Part of a small language model's weights: rotary positions, untied embeddings.
Each number is 128 + 32 x the weight over its row's rms, rounded and kept within 0 to 255. Layers, rows and columns count from 0. The size above them is the row's rms in percent of the matrix's.

# layer 2 MLP down (transposed), 256x128, rms 0.158, rows 214-248, columns 64-127
size [100 105  84  73  93  98 116 105  98 101 103  79  95 105  85  93 111  93 108 106  99  89 100 112 101  83  93  98  78  88  89 113 101 104  97]
[[101  88 143 154 170 107 121 131 120 170 102 121 115 102  95  71 167 150 130  98 153 158 156 124 166 168 105 143 150 150  86 115 118  59 100  92 150  99 147 148  59 105 106 154  80 148 166 148 145 105 167 122 122 123 160 126 172  85 135 151  26 119 148 103]
 [127 133 114 101 114 102 121 117 129 155 184 116 177 120  93 182 128 120 126 142 177 124  94 108 167 134 138 121 110 109 147  83 141 147  61 118 130  98  97 119 158 110 116 137  69 140 134 129 121 153 116  77 107  74 116 126 135 179  67 124 113 194 144 121]
 [152  88 101  76 168 111  90 115 134 118 123 143 160 183 221 116 143 156 153  50  95 163  66 105 112  96 136 148 171 125  76 146 101 148 103 119 111 101  76 166 138 146  89 142 148 148 105 178 126 102 152 123 152 165 117 141 152 152  96 128 130 124 177 140]
 [142  76 107 147 155  87 173 103 120 160  92 157 129  87  92  70 144 101 115 115 140 205 154  94 101 167 131 100  82 142 128  98  86  23  66 111 150  97 140 142 114 120 104 153 114 139 109 139 128 143 160 102  97 124  85 152 151 103 116  90  87 151 166 151]
 [119 129  73 140 124 124 143 113 132 119 150 169 143 131 130 171  68  67 137  90 182 104 146 141 106 103 176 170 120 131  76 126 122 130 121 124  81 127 125 113 136  39 119 145 124 153 112 163 130 117 164  94 155 128 128 167 134 122 113 121 150  89 104 149]
 [135  44 130 140  63 156 110 100 124 129 100 154 102 112  83 157 101 150 131 126 182  68 132 143 181 196  90 107  76 159 128 171 144 109 104 118 151 135 138 152 130 134 141 136 114 105 104 119  86  71 122 161 107  97  97  98 163 144  65 138  69 140 145  76]
 [166 158 103 155  84 120 120 101 154  93  66 140  90  96 131  72 133 156 108 124 168  78  31 110 135 168 114 127  83  95  93 135  59 188 148 175  62 162 156 125 143 132 135  70 154 127 137  75 140 111 154 147 134 162 169  99 126 106 173 173 171  95 101 159]
 [158 155 123 142 118 117  80 106 143 148  68 198 159 212 131 125 123  96 130  95 132 117  84  85  86  57 161 125 104 126  57 145 110 176  95 157 162 133 136 126 122 146 137 130  86 145  93 118 114  89 170 113 134 168 145 118 160 188 151 141 146 154  95 151]
 [116  43 114 142  76 146 154  98 111 138  92 154  88 118  57 118 143 155 127 136 153 142 156 163 138 160 116 158  72 170  97 145 105 121 103 111 126 172 204 100 118 143  97 174 125  91 146 130 116 110 134 104 133 106 140 186 126  80 139 173  59 141 133 101]
 [118 130 109 119 105 125 125 176 176 159 146  88 109 134 152 174 166 138 123 140 186 146 210 132 105 163 114 136  96 185 137 148 112 109 152 142 142 115 126  94  97 149 138 126 110 142 124 151 116 114  93 131 112 105 111 126 137 194 154 146  39 184 185 126]
 [140 141 139 103 133 109 120 118 150 117 171 111  77 181 127 111  89  80 100 137 164  98 143 167 153 167 128 129 115 109 133 146 176 140 112 147  94 112 149 138 159 137 120 163 165  78 144 127 120 189 151 146 121 116  90 174  96  91 128 101 114 132 101 140]
 [122 184 159 135 145 140  95 158  87 136 142 133 146 136 124 189 110 124 126 132  84 125 158 137 126  58 132  86 114 114 142 112 147 157 196 150  93 100  86 115 159 103 165  93 195 155 130  81 135 124  91 160 142 124 136  85 145 180 109 103 176 133  84 195]
 [107  99 172 161 152  99 169  81 119  86 132 117 100 127 119 160  80 150 151 147 212 137 152 170 121 143  81 139 138 141 156  53 145 111 113 190 145  78 168 114 121  72 141 133  96 130 123  72 159 158 158 140 150  52 135 185  92 144 188 128 147 102 126 118]
 [135 184 175 142 149 178  84 116 146 140  86 124  69 162 102 159  93 181 173  82 107 134 130 135 117  89  89 138 142 147 164 156  95  99 113 114 117 156 105 134 113 140 102 123 152 115 156 106 107 119 149 155 115  86  74 109 117 148 104 107 115 149 139  73]
 [ 88 147  89  94 133 158 114 157 143 107 146  98 133 130 114  93 116 138 130  96 130 126 134 101  74 102 110 170 127  84  88  90 143  72  91 101 173 207 185  99  74  99 157 164 122 138  95 148 139 161 171 115 104 189  95 157 163 120 170 171 120 149 173 140]
 [ 96 187 142 145 140 127 159 147 161 165 141 102 148 125 142 134 180 159  96 107 101 146 115 125 146 111 138 139 173 142 137 150 148  96 173 138 115 130 134 142 143  99 118  79  94 137 141 101 123 105 112 141 123  99 109  84  55 173 235 111 134  81 102  79]
 [132 143 109 117 135 108 110 170 141  99 198  48 155 148  53 178 129  40 144 123 124 129 125 182 103 163  40 141 144 117 152  99  84 183  94  96 142 124 176 145 157 136 148 153 136 115 142 121 172 116  78 110  97 155 135 149 144 144 118 102 128 167 145  97]
 [120 147  80  99 140 148 174 126 189 114  72  97 123 105 115 106  93 148 142 131 157 135 119 130 113 159 115 122  70 120  97 125  93 159 134 156 174 118 159  74  97 107 133 130 157  75  93 126  98 182 210 133 168  95 145 151 182 111 126 194 124  95 116 156]
 [115 119  97 112 156 148 133  84 134 137 110  98 138 113 114 147 157  62 117 111 124 150 101 168 170 125 134  79  85 138 135 192 137  96 124  98 163 117 105 123 169 136  59 192  72 170  51 159 156  99 153  95  97 123 141 141 168  87 126 120 182 159 129 119]
 [ 98  97 158 155 137  37 125 154 159  98 186 150 107  95 139  99 119 154 117 162 140 162 145 175 148 138 136 132 199 119 155 127  77 175 104 183 131 162 140 123 190 156 146 158 133 160 111 115 115 161  94 137 162 138 160 156 174  74 150 159 121 142  91 120]
 [101 186 166 102 101 103 141 154 184 150 100 108 113 134 180 144 144 211 166 103  96 127 107  97 181 110  89 130 198 110 112 151 105 145  85  79 205  97  54 124 111 146 132  99 186 159 142 171 165 133 131 163 125 136 129  85 147 166 176 175  98 173 157 147]
 [126 155  94 104 164  90  89 122 150  95  76  90 122 114 105  86  76 145 114 123 122 118 173 144  96 108 148 150 168 116 125 141 109 134  29  58 130 103 139 143  86 145 104 125  84  81 139 156 160 125  95  91 154 122 150 150 120 161 139 156 131  95 139 118]
 [128  57 154 102 142 154 178  37 114 110 126  84 140 155 120 103 149 142 139 109 107 142 119 139  63 159 130 116  80 177 146 140 129 113 123  65 113 132 107 131 118  98  83 111 100 114 103 157 112 157 133 205 181 144 154 153  93 113  90 107 119 137 144 139]
 [144  98 199 142 110 119 105 160  88 124 154 137 109 179 136  99 153 130 149 182 127 106 148 110 114 127 104 137 148 109  90 124 121 167 159 155 193 100 171  73 199 143 153 142 126 132 145  90 127 129 149  69 110 155 145 149 154  84 113 100  89 155 138 172]
 [121 146 147 164 121 131 132 148 113 151 116  83  95  55 115 108  89 102 108 141  71 155 127 102 130 110 129 105 125 137 157 186 130 128 149 142 130  67 101 125 158 186  36 110 144 115 177  79  80 111 160 159 155 137  21 111 110  88 114 163 131 173 105 205]
 [ 99  69  99 153 148 114 119  87 167  97 111 138 102 115 106 114 173 113 108 138 167 123  75 116 135 138 128 146 144 152  83 130 144  96  69  89 129 109 222 116 129 153 153 180  72 132 127 173  90 152 166 118 112 132 141 124 136  40 149 143  52 126 154  78]
 [162 159 148 156 132 172 102 136 121 166 135 158 144 145 165  92 167 146 114 108 110 101 126 121 140 130 105 115 100 138 124 158 117 153 132 113 132 136  64 141 112 144 105 105 115 180 126 113  76  65 151 176 153 140  98 119 143 150 112 120 154 172  78 113]
 [ 99 159 126  99  99 107 175 145  91 120 131 106 125 240  98 181 105  99  73 131 170 143 154 135 100 129 161 173 127 156  76 130 118  54 127 161  92 165 152 111 100 100 117 105 107  74 152 116 166 107 111  94 120  62 103 164 129 120 100 107 112 131 155  99]
 [172  49  90 103 160 154 177  91 152 158 127 166 168 126 103 111  77 119 103 113 119 121 118 134 129 176 165 133 131 167  96 120 125  83 121 112 158 126 169 121  88  86 156 162 141  97  89 161 145 139 124 154 120 138 161 156 139  89 130 112  81 137 120 158]
 [109  59 106 127 106 107 132 120 123 143 132 146 165 136 152 122  97 127 108  82 111  80 126 133 138 148 132 114  88  90 135  60 141 150 132 128 173  84 128 128 156  85 136  88 195 103  89 166  73 129 128 165 183 112 104 115 210 141 121  99 126 145 120 153]
 [151 115 100 146 133 155 208 141 152 112 191  81 146 115 111 186 122 116 165 157 134 117 117 150 165 126 158 167 161 145 139 104 112 133 133 157  53 122 166  79 175 132 139  73 137  88 118 106  96 144 125 152 137 126 118  83 129 158 120 129 255 138  78 147]
 [161 139 159 138 129  82 107 107 107 106 156 125 110 127 145 177 162 128 163  77  78  87  98 163 130 185 111 127  89 143  79  72  82 159 104 139 106 172  63  81 131 146 137 131 130 141 158 110  75 154 183 159 124 101 170 150 156  72 125 152 139 170 137 159]
 [157 144 107  93 128 160  56 122 180 136 102 130 151 176 101 125  95 165 111 101  12 128  84 128 101  61 201  84 157 107 123 145  75 153 129 162  95 108  89 138 172 110 107 119 152 169 109 161 125 109 171 111 161 203 129  17 142 159 126 108 123 135 121 139]
 [140 141 111 137 108  94 177 108 128 117 129 132 114 146 135  82  92  59 137 129 147 166 164  82 115 206 200 153 112 174 112 108 152 114 129 131  96 106  84 133 113 104  81  86 111 140 144 128 124  97 131 108 103 135  79 149 103  46  96 149 148 114 119 124]
 [120 177 134 100 118 138 145 138 113  80 140 109 159  82 132 118 139 189 112 128 115 125 106 128 132 121 126 114 250 126 158 168 153 127 180 132  87 131 131 125 139 189  99 104 106 182 118  98 132  74 125 133 127 132 165  85 126 157 145 147 131 116 126 155]]
# layer 2 MLP gate, 256x128, rms 0.183, rows 215-249, columns 64-127
size [ 95  97  90 100  90 106 104 106  95  96  96 106 105  97  99  96 104 120  97  99 103 102 114 104 101  98 102  88  98  94 110  85  98  98 113]
[[141 103  98 122 164 188 143 114 173 122 173  85  89 155 164  48 107  74 148 176 157 167 119 107 133 158 150 140 161 128  91  96  42 141 146 146 133 160 127 181 142 138 155 144  85 131 105 138 149 177  92 106 145 115 161 119 140 137 130  88 188  90 111 133]
 [136 105  99  89  96 107 141 112 132 141 151 137 109 117  97 120 119 158 161  97 118  58 145  91 166 125 170 121 103 142 109 199 111 100 137 154 103  58 116 160 121 150 170 124 113 111 165 105 168 140 154 146  83  87  88  91 100  95 131 184  72 114  97 171]
 [134 119  96 137  84 171 114 161 172 163 163 153 156 115 184 112 121 151  98 137 128 101 133  85 132 121 145 138 106 166 153  84 122 104 177 155 153 127  89  95 132 113 110 127 140 135 191 132  91 168 131 114 111 119  98 167  97  42 165 133 100 151 123 124]
 [134  82 146 157 148 132 136 185 126  65 184 123 149  97 117  67  80 150 150 142  76 150 173 105 115 124 153 130 119 135 140 137 174  92  98 115 193  67 192 123 125 175 122 152 150 152 151  87 128  85 134 173 145 146  88 176 153 110 142 118 113 163 104 172]
 [141 166 148 103 168 172 104 108  85 154 120 167 140  81 145 117 134 138  61 136  98 137 107 119 160 119  75 137 166 147 125 175  78 163 186  87  76 154 136 171  91 123 114 173 225 124 115  85 141 151 189 148 128  58  88 148  78  87  98 141  93  91 106  75]
 [114  73 117 155 115 143  87 128  99 110 117 155 169 108  89 127 120 211 139 116 153 137 137 196 115 109 153 160 121 106 133  76 123 176  99 112 125 108 210 141 103 147 117 130 124 128 154 147 215  95 150  67 120 124 160 101  35 151 106 118 118 128 160 134]
 [119  83 159 136 159 100 106 133 104 137 113 106  79 119 235 204 106  94 147 207  81 116 134 147 120 110  93 121 171 120 119  74 164  90 116 111 171 142  70 111 121 118 124 148  82  87 151 114 152 144 110 109 142 119 107 130 148 116 155 147 148 133 164 128]
 [180 111 113 178  89 206 149 100 110 199  80 180  82 143 113 156 149  59 142 152  99 134 142 169 155 160  75 140 129 140 150 144 132 192 193 121 122 163 152 162 163 117 114 115 144  34  98 116 118 122 156 115 108 132  92 122 111 100 155  65 169 167  95 126]
 [135 214  72 132  73 139  89 179  66 130 142 128 142 161 133 149 180 106  92 186  96 115 140  64 110 160 125 106  94  87 155 170 165 175  89 159 134 121 151 118 128 141  80 202 116  93 141 147 148 145 124 109 157  80 158 140  97 136 117 101  61 143 131  85]
 [166 168  83 146 169 100 106 110  96 156 126 106 137 126 178 156 141 153 152 132  52  86 102 140 106  63 146 202 169 139 127 114 122  98 139 222  96 135 158  97 157  83 161 150 103 132 150 136 111 215 110 125  98 141  93 112  89  95 142 123 140 165 149 177]
 [169 154 101 184 142 115 135 139 123  93 142 184 140 151 112 130 137  39  97 151 110 118 200 145  97 163 154 112 129 183  87 102 146 136 149  73 153  97 191 122 165 140 170 131 161  45 146 138 103 189 156 124 116 112  99 158 113  83  89 135 106 157 136 152]
 [169 141 152 117 217 140 151 113  98 168 135 195 178  92 198 114 135 142 129 152 174 167 123 124  85 116 127 141 131 144  80 127 178 125 220 157  79 140  67 163 101 104 165 151  71 142 150 144 153 133 133 128 134 143 100  95 117 127 147  77 134 167 131 175]
 [141 143 108  79  99 149  93 125 157 117 123 177  95 131 116 185 140 220 127  85 163  99 153 180  86 140 160 124 100 141 115 120 110 111  95  91 176 138 140 164 120 150 164  92 143 122 195 132 120 176  57  70 128 100 119 175 128 132 174 123 140  84 112  81]
 [197 171 137 125 172 124 148  76 178 119 115 110 157 153 117 136 123 149 110 109 174 132 107 104  77 117 139 100 158 134 160 129 118 139 108 126 115  94 186  14 156 110 157 102 126  74  93 133  77 189  76  83 151 116  93  89 114 159 107 155 140 162 160 173]
 [118 168 114 147  67 151 159 159  97 208  64  87 163 136 143 115 129 186 134  88 175 165 100  86 185 117 134 135 152 123 126 131 141 122 170 127 133 144 131 110 115  90 101 136 109 152 128 124 107  90 125 131 188 124 130 137 108 136 106 143 151 134  85 115]
 [147 148 134 111 136  89 152 105 163 165 109 120 130 102 128 174 111 190 162 176 151 182 139 122 125 136 195 150 180 160 108 156 134 130 142 212 156 128 152 116 174 139 126 105 125  90 204  69 100 146 138 169 109 100 155 187 139 111 137 160 127 125 118  97]
 [100 154 139 144 106 152 138 163  86 140 108 105 125 164 150 131 133 168 165  78  62 103 145 162 117 158  99 165 135 135 124 139 216 117 122 133  98 126 158 118 171 164 146 150 179 118 119 158 129 127 225 116 181 133 114 124  92  85 133 104  76 161 104  83]
 [185 170 126 149 122  98 172 136  80 106 137 105 117 154 138 155  96  99 129 117 145 133 109 108  90 156 129 126 152 161  89 104 112 121  90  99 114 105 154 175 109 105 107 166 132 118  87 167 138  93 166  12 113 137 164 161 143  94  96  89 116  77 197 163]
 [ 95 100  78 173 122 152 132 143 128 127 152 131 167 137 187 190  80 115  91 171 154 105  73 187 190 104 149  85 141 110 132 132 112 165  70 111 115 106 104  89 137 107 103 190 109 172 119 104 149 154 120 102 151 141  93  70 116 152 148 117 167 138 123 136]
 [109 219  87 137 150 113 128 221  90 163 128 122 110 117 141 116  94  76 144 110 110 143  97 152 121  82 164 129 125 126 136 172  96 111  65 124 137 135 140 141 120 134 128  68 124 102 124 172 101 157 146  78  85 105 151 196 126 163 104 162 164  90 147 125]
 [146 112  83 132 114 183 114 141 132  90  35 154  80 134  91  81 101  99 143 138 181 135 141 127  97 138 107 158 144 114 173 148 145 137 126 190 117 131 114 166 224 122  92 134 126 144 117 114 156 111  70 172 144 168 128 113 163 117 166 148 110 100 113 123]
 [131  94  90 116 154 165 112 188 101  98  81 134 133 180 155  96 140 132 112 140 125 127  84 119 134 107 168 144 103 153 124 179 113  58 107  76 117 121 117 132 150  92 132 144  37 158 151 133 101 126 131 168  95 151 162  94 159  82 153  79 134 141 128 112]
 [ 82 189 133 132 153 125 148 154 138 108 170 135 168 156 120  95 119  45 120 138 179  96  54 141 194 126 123  95 144 103 164 160 136 118 143 122 157  61 183  64 101  77 119 108  84 136 133 149 166 107 133 145 107 164 153  97 114 140 146 133 144 155 128 182]
 [136  90  94 138 117 179 104 178 198 109 147 193 163 119 147 133 150  97 108 177 152 109 112  89 154 128 119 137 113 127  76 103  85 102 137  90 134 114 196 122 118 123 120 102 106 147 146 202 137 165  76 125 112 117 124 176 136 165  94  74 131 114 163 142]
 [115  98  99 139 127 131 149  70  98  71 119 169 140 100 132 192 142  83 102  80 186 129 153 111 153  98  97 165 140  86  57 155 141 211 142 108 129 173 162 161 128 103 136 128 126 139 151 165 111 136 162 150 176 180  81 105 164 114 151 105 121 147 164 143]
 [ 83 164 103 147 189 129 139 110  56  85 152 140 122 118  88 170 188 111 154 148 160 168 131 190 135  95  82  88 164 136 159 131 151 136 131 136 112  88 128 136 120 125  88 133 120 165 149 156 178 125 100 142 153 174 152 100 118 183 131 177 166 108 151 147]
 [167 139 164 125  86  75 175 115  91 156 104 117 129 213 165 170 159 108 121  98 105 190 191 107 105  75 158 128 136 120 147 111  57 117 169 132  85 133  97 148 146 111 133 146 120  63 164  86 123 124 147 154 121 121 137 105 144 122 147  95  90 105 165 171]
 [145 123 132 193 135 117 138  73 108  77 162 119 103 129 104 142 116 121 100  83 122 124 159 169 140  78 156 140 133 142  80 152 123 143 127 111  52 159 158 147  84 141 106 138 147 174 117 104 124 180  93 121  93  90 103 197 129 154  71  89 126 203 159 124]
 [ 84 136  95 117 151  93 167 129  90 148 114 137 170 119 101 135 137 139 126  99  88 186 110 176 143  56 127 109 168 148 126 150 145 118 189  96 116 135  84 126  89 119 163 188  81 135 158  81 121 121  57 130  99 154  67  53 120 135 135 202 101 125 130 163]
 [162 187 104 105 176 152 120 111 159 165 104 110 149 158 109  68 127 122 136 149 103 122 171 173 109  87 134 110 127 113  81 161  90 157 154  83  83  89 216 118  91 135 149 128 171 139 172 105 189 157 165 159 143 123  84 133  79  97 114 128  81 115 168  85]
 [135 122 146 114 159 142 137  81 187 183  90  69 156 124  93 148  79 138  70 170 122 120  97 108  91 103 131 127 132 146 100 125 178 163 156 182 131 180 121 169 175 110 142 129 104 147 144 137 125  74 170 151 138 113 123 165 127 142 165 164 143 120 166  82]
 [147 167 144 127  81 129  94 169  73 130 122 205 133 124 128 109 112 117 108 135 127 150 147  99  84 161 114 119 145  87 145 148 156 154  96 171 120 157 184 128 142  96 147 121 143 118 192 114 131 226  73 150  92 174 106 148 124 120  66 141 154 113  86 126]
 [119 162 137 121 162 193 153 144  86 104 129 120 101 141 152  93 145 163  91 152 116  91 146 144  97 132 152  60 194 106 110 138 166 131 112 157  89 122 136  95 101 186 118 131 145  87 138 147 117 124 134 139  79  66 179 124 102 147 143 101 156 122 111  96]
 [145 183  98 132 163 167 187 171 142 121 170 229 128 118 127 107 124  96 108  80 209 144 139 148 170  76 123 154 128 166  93 154 123 114 167 138  76  64 153 131 131 123 131 136 107 156  95 156 104 141 119 109 159  92 123 130  52 159  83 127 122 142 148 172]
 [115 127 105 104 114 151 138  82 171 154 119 131 146 146  95  78 141  45 160 210 151 150  96 100 121 106 132  98 110 149 120 161 160 101 161 186  93  92 222 135  89 135 143  82 121 138 188 147 117 130 108 111 131  90 113 163  83  76 145  81 137 114 117 146]]
# layer 2 MLP up, 256x128, rms 0.192, rows 215-249, columns 64-127
size [ 96  90  76  94 100 109 106 104  99  99  87  95 109  97  94 120 106 113 106 102  88 107 112  97  97 101  89  73  97  90 109  89 107  84 106]
[[155  85 104 148  81 116 136 116  98 103 127  95 115 159 143 147 138 111 129  68 171 134 120 153 150 149 104 131 196 175 140 119 192 133 131 127 169 147 101  69 130 168  90 184 116 122 141 155  99 136 102 145 105  93 182 220 138  95 163 141 117 141 171 128]
 [147 194 139 179  81 218 137 130 152 122 139  98 104 144 120 133 129 120  83 146 130 125 156 161  90 113 167 111  75 122 121 154 109 169 132 119 180  89 176 136 158 154 112  73 212 173  94 104 103 174 113 131 167 144 137 127 139 172 121 138 124  92 139 122]
 [ 92 178 150 106 103 134 135 125 145 114 191 139  99  93 123 127 167  84 102 104  57 132 120 106 118 119 133 129  88 141 147 106  85 131 140 141 118 148 118 177 164  62 133 168 172 156 138 158  78 138  64  73 134 148  92 122 101 135 133 125 129 119  85 130]
 [131  91 151 163 171 169 132 144 165 121 125 131 139  99 140  94 133  82 138 136 197 116 136 102 113 100  70 116 158 146 157 142 184 135 144 104 111 130 148 168 138 149 125 136  90 116 145 130 128  70 131 159  86 224 105 161 175 124 103  83 164 109 104 176]
 [163  74 168 128 195 140 116 175  93 161 150 137 179  72 117  88 138 147  69 130  85 122 132 109 129  99 102 109 138 112 135 164  99 170 133 126 135 176  77 123 116 135 129 113 105 150 141  83 142 134 177 130  97 108 159 103 119  79  92 134 162 146 149  77]
 [139 116  91 139 105 134 132 174 185 155 148 151 142 170 161  89 179 129 162 196 157 125 124 125 151 124  80 127 180 171 101  91 107 158 121  84 182 143 122 169 139 111 153 113  70 147 117 117 124 134 173 124 142  95 158 144  90  42  93 114 159 142 151 113]
 [174  67  91 155 125 172 176  93  96 102 165 109 140 122 136 107 169 175  98  91 152 146 110 140  98 160 188 123 117 118 106 182 125 119  94 119 118 146 181 119 180 160 128 169 132 120 129 145 106 140  94 130  65 178 158  69 144 127 161 119 102 145 101  71]
 [176 120  93 135  88 161  98  44 127 198 107 162  98 194 110 133 163  94 164 160  99 165 167 167 125 163 100 178 137 129 161 151 177 202 173 113 144 148 154 120 126 152 166 127 145  79 118 134 153  94 164 130  87  96 139  95 114 138 163  78 152 111 104 104]
 [161 159  81 143  81 122 140 104 156 133 191  99 144  93 110 155 148 133 125 214 104  85 154 172 170 136 103  61 125 112 175 185 146 146 141  80 125 136 137  92 146 125  86 120 161 108 103 108 121 193 161 106 143 130 123 130 177 115 168 126 120  97 143 165]
 [144 113 120 144 136 117 114 138 124 193 127 104 148 110 171 123 125 135 143 100  50 101 138 129 130 121 124 211 148 128 165  85 187 130 123 198 141 122 186 149 176 115  89 152  87 168  92 148 122 250 160 149 121 138 101  96 114 115 156 121 126 122 141 122]
 [100 115 164 112 126 170 144 108 114 138 119  92 167  83 160 115 148 230 137 113 141 122  82 129 165 114  76 145 162  97 151 173  83  77 112 168 123 128  65 127  92 112 114 165  77 171 149 144 147  60  84 107 131 105 204 137  85 143 121 138 165  85 105  98]
 [ 90 155 154  79 128 178 125 118  67 125 117 113 140 112 227 118  98 118 125 128 136 111 128 145  31 104 124 128 131 129 129 148 162 132 103 124  61 115 101 168 124 153 141 120 151 128 119 139 123 131 125 141  62 167 169 131 139 126 126 146 146 181 122 137]
 [106 178 157  80  97 114  82  99 140 118 148 178 161  72 101 141 120 155 145  68  93 133 214 109  60  90 210 158 153  94  76 127 113 138 152 136 173  87 151 129 125 130 149 141 143 145 104 139 130 134 148 122  95 135  90 101 176 152 153 193 103  71 154 101]
 [128 171 162  92 130  77 120 100 144  90 131 175 134 168  82 142 160  94  71  76 134  36 150  94  90 155 116 127 131 182 132 150  96 116 100 127 106  50 145 106 161  90 100 111  97  75 170 136 139 131 104  89 183 128 112  45 116 181 123  88  92 158 147 159]
 [ 80 153 112 161 115  79  81  61 114 149 161 103 163 146  84 110 151 116 155 177 108  93 104 167 106 125 113 147 141 135 110 150 131  91  89  80 198 130 104 133  77  85 111  82 170 145 177 166 104 121  91 168  97 138 138 175 121 105 164 180 128 140  90 149]
 [133 104 138  97 135 122 115  96 133 148 141  91 169  57 163 139 120 165 123 130 139 133 197 105 108 168 170 156 120 131 116 130 113 131 125 110 178 132 129 109 122  85 171  96 118 122 120  47 120 133 149 108 193 144  97  91  63 108 128 185  74 168  79 117]
 [ 82 150 118 117  92 171 151 120  93 142 134  93 127 111 108 119 137 129 144 113 124  98 164 169 110 123  82 107 108 162 137  96 152 146 125 110 111 101 128 115 131 114 108 134 156 151 183 126  78 113 187  80 163 191 133 138 100  76 120 135 120 120 169 111]
 [115 123 103 158 106 173  89 109 114  98 203  99 119 150 100 146  93 149  95 113 157 142 110 157 121 101  76  99 110 111 118 116 111 187  77  83 189 110  75 120 155 142 141 153  74  87 148  96 132 130 122  99 193 123 114  69 149 126 131 126 138  97 110 208]
 [ 96 101 114 130 100 168 132 148 122 163 120 139 189 135 128 183 167 164 110 157 122  93 116 133 199  79 103 170 190 126 114 154  84  81 144 121  95 127  67 134 103 152 182 173 155 124  99 126  75 145 124 149 225  98 152 144 130 109 115 108 154 107 136  97]
 [105 113 118 169 147  60 129 130 150 126 188 131 128 126 105  92 147 134 118 213 118  99 170 155 135 146 111 177  47 144 137 168 122 167 138 112  43 161 133 177 142 101 109 165 171 146 142 128  96  67 182 104 179 178 114 115  75  77 164 109 109 127 139  88]
 [ 94 175 122 140 105 148 163 170 127 144 120  76  86  87 126 133 132 178 132  85 144  85 210 105  86 109 157 140 116 161  69 155 110 106 120 133 109  79 172 142 146 133 139 173 138 134 104  71 129 161 137 156 106  78 105 128 129 181  88 145 159 175 100  86]
 [136 174 110 108  46 153 108 123 105 153 154 109 115 161 104 126  90  69 143  97  89 153 129 129 140 148 173 136 178 147 146  97 159 141 117 139 111 128 131 117  45 126  84 124 174 107 139 206  81 115  89 140 140 119 136 109 165 147 140  96  98  98 139 140]
 [124  72 117 128  58 145 103 122 168 173 148 146 148  96 119 105 142 137 139 120  87  85 117  69 183  93 119 161 130 103 138 130 105  74  89 106 167  91  90 160  92 152 138 140 173 160  93 176  73 118 177 139 104 131 144 136 166  95 141 177 186  89  76 115]
 [108 110  93 119 142 141  97  89 130  34 121 170 119 101 137  35 147 116 120 169 106  65 104 129  59 139 186 139 135 118 121 117 202 128 128 134  69 139 202 174 127 190 114 126  99 114 101 105 173  85 117 172 119 144 119 143  86 156 134 115 112 144 136 129]
 [ 95  95 115 104 131  94 148 105 146  93 124 165 113 181  61 165 108  94 157 116 118 129 168 121 140  92 123 124  94 155 109 106 108 179 126 133 135  77 184 186 106 141 132 144 101 111 170 126 106 120 166 151 104  96 158  77 156 137  93  52 101 156 122 190]
 [123 113 166  76  90 153 133 121 162 126  85 110 110 160 104  87 120 130 201  92 101 143 181 138 175 110 145 202 103  59 127 137 123  65 127  89 125 185 117 134 103 114 199 127 171 133  91 108 108 153 113 117 207 170 113 162 175 129 145 109 145 125 129 101]
 [154 164 139 167 105 119 133 121 209 140 129 208 124 128 159 131 149 159 155  98  71 160 163 106 112 114 137 113 117  87 139 119 156 181 219 145 113 172 112 151 160 178  69 143 136  65 176 123  99 132 140 158 175  80 101 123  90 114 213 113  91  98 193 179]
 [141 163 135 168 103 125 184 124 174 127 136 115 110 127 141  70 126  68 172 145 124  59 131 104 139 113 139 148 130 117 142 137 130 111 168 174 131 114 141 116 139 186 105 150 121  99 121 110 136 121  48 103 122  48 112 130 122 222 113 126  87 128 116 131]
 [162  95 149 142 154 175 102 140 144 190 132 202 128 156 154 161 127 102  91 124 151 175 164 173  70 194 104 163  85 104 163 116  91 125 139 175 117 115 108  89 103 131  96 119 150 164 124 107 143 141 134 151 115 140 182 131  66 121 173 108  46 157 144  54]
 [101 111 205 147 164 115 157 131  99 108 136 114 184 145 138  93 121 123 162 104 131 176 111 117  90 161 153 144 157 114 116 167 108 146 109 115 123 190 121 125 180 152 110 121 137 113 145 152 139 113 143 114 159 152 105 141 104  90 124  70 156  78 140 115]
 [197 200 147 115 185  92 104 105 144 137 134 116 180 145 104  66  96 165 117 167 134 118  66 110 164 139  96 182 148 174  92 107 120 123 118 179 121  97  76 106 107 121 196 133 126 168 153 120 169 109 147 135 147 150 158 125 172  87 178  82 104 142  81  78]
 [162 114 127 103 151 148 114  88 170  88  90 130 119 104 150 145 133 127 116 162 174  90  69 155 149 112 159 110 124 174  91 192 115 149 118  69 138  98 146 102  88 152 170 186 124 159  86 124 104  59 104 112 146 122 161 167 168 134 177 141 163 186 159 114]
 [119 161 141 128 130 126 167 135 204 110  96 142 171 104  84 152 124 149  98 112 130 124 137 142  75 172 142 125 126 161 118 140 139 154 125 160 146  75 102 117 101  64 105  82 186 127  88 192 118 169 226 142 139 135 163 130  73 106 128 108  95 111 112 126]
 [172 124 143 145 157  49 159  94 155 135 135 102 126 138 129 146 107 123 116 154  99 130 111 129  76 139 112 134 125 148 123 140  33  86  69 125 156 139  36 203 153 163 178 105 171 173 161 132 138  99 129 119 124 138 135 121 159 122  84 104 114 141 169  88]
 [162 138 108 189  93 125 143 109 152 140 143 118  87 131 158 101 156  39 132  62 101  75  86  95 167 143 142 133 102 115 167 115 137 145 113 153  98  86 130 111  77 159 129  51 135 130  94 125 134 219 112 100 138 117 102 136 103  82 137 158 125 115 158 126]]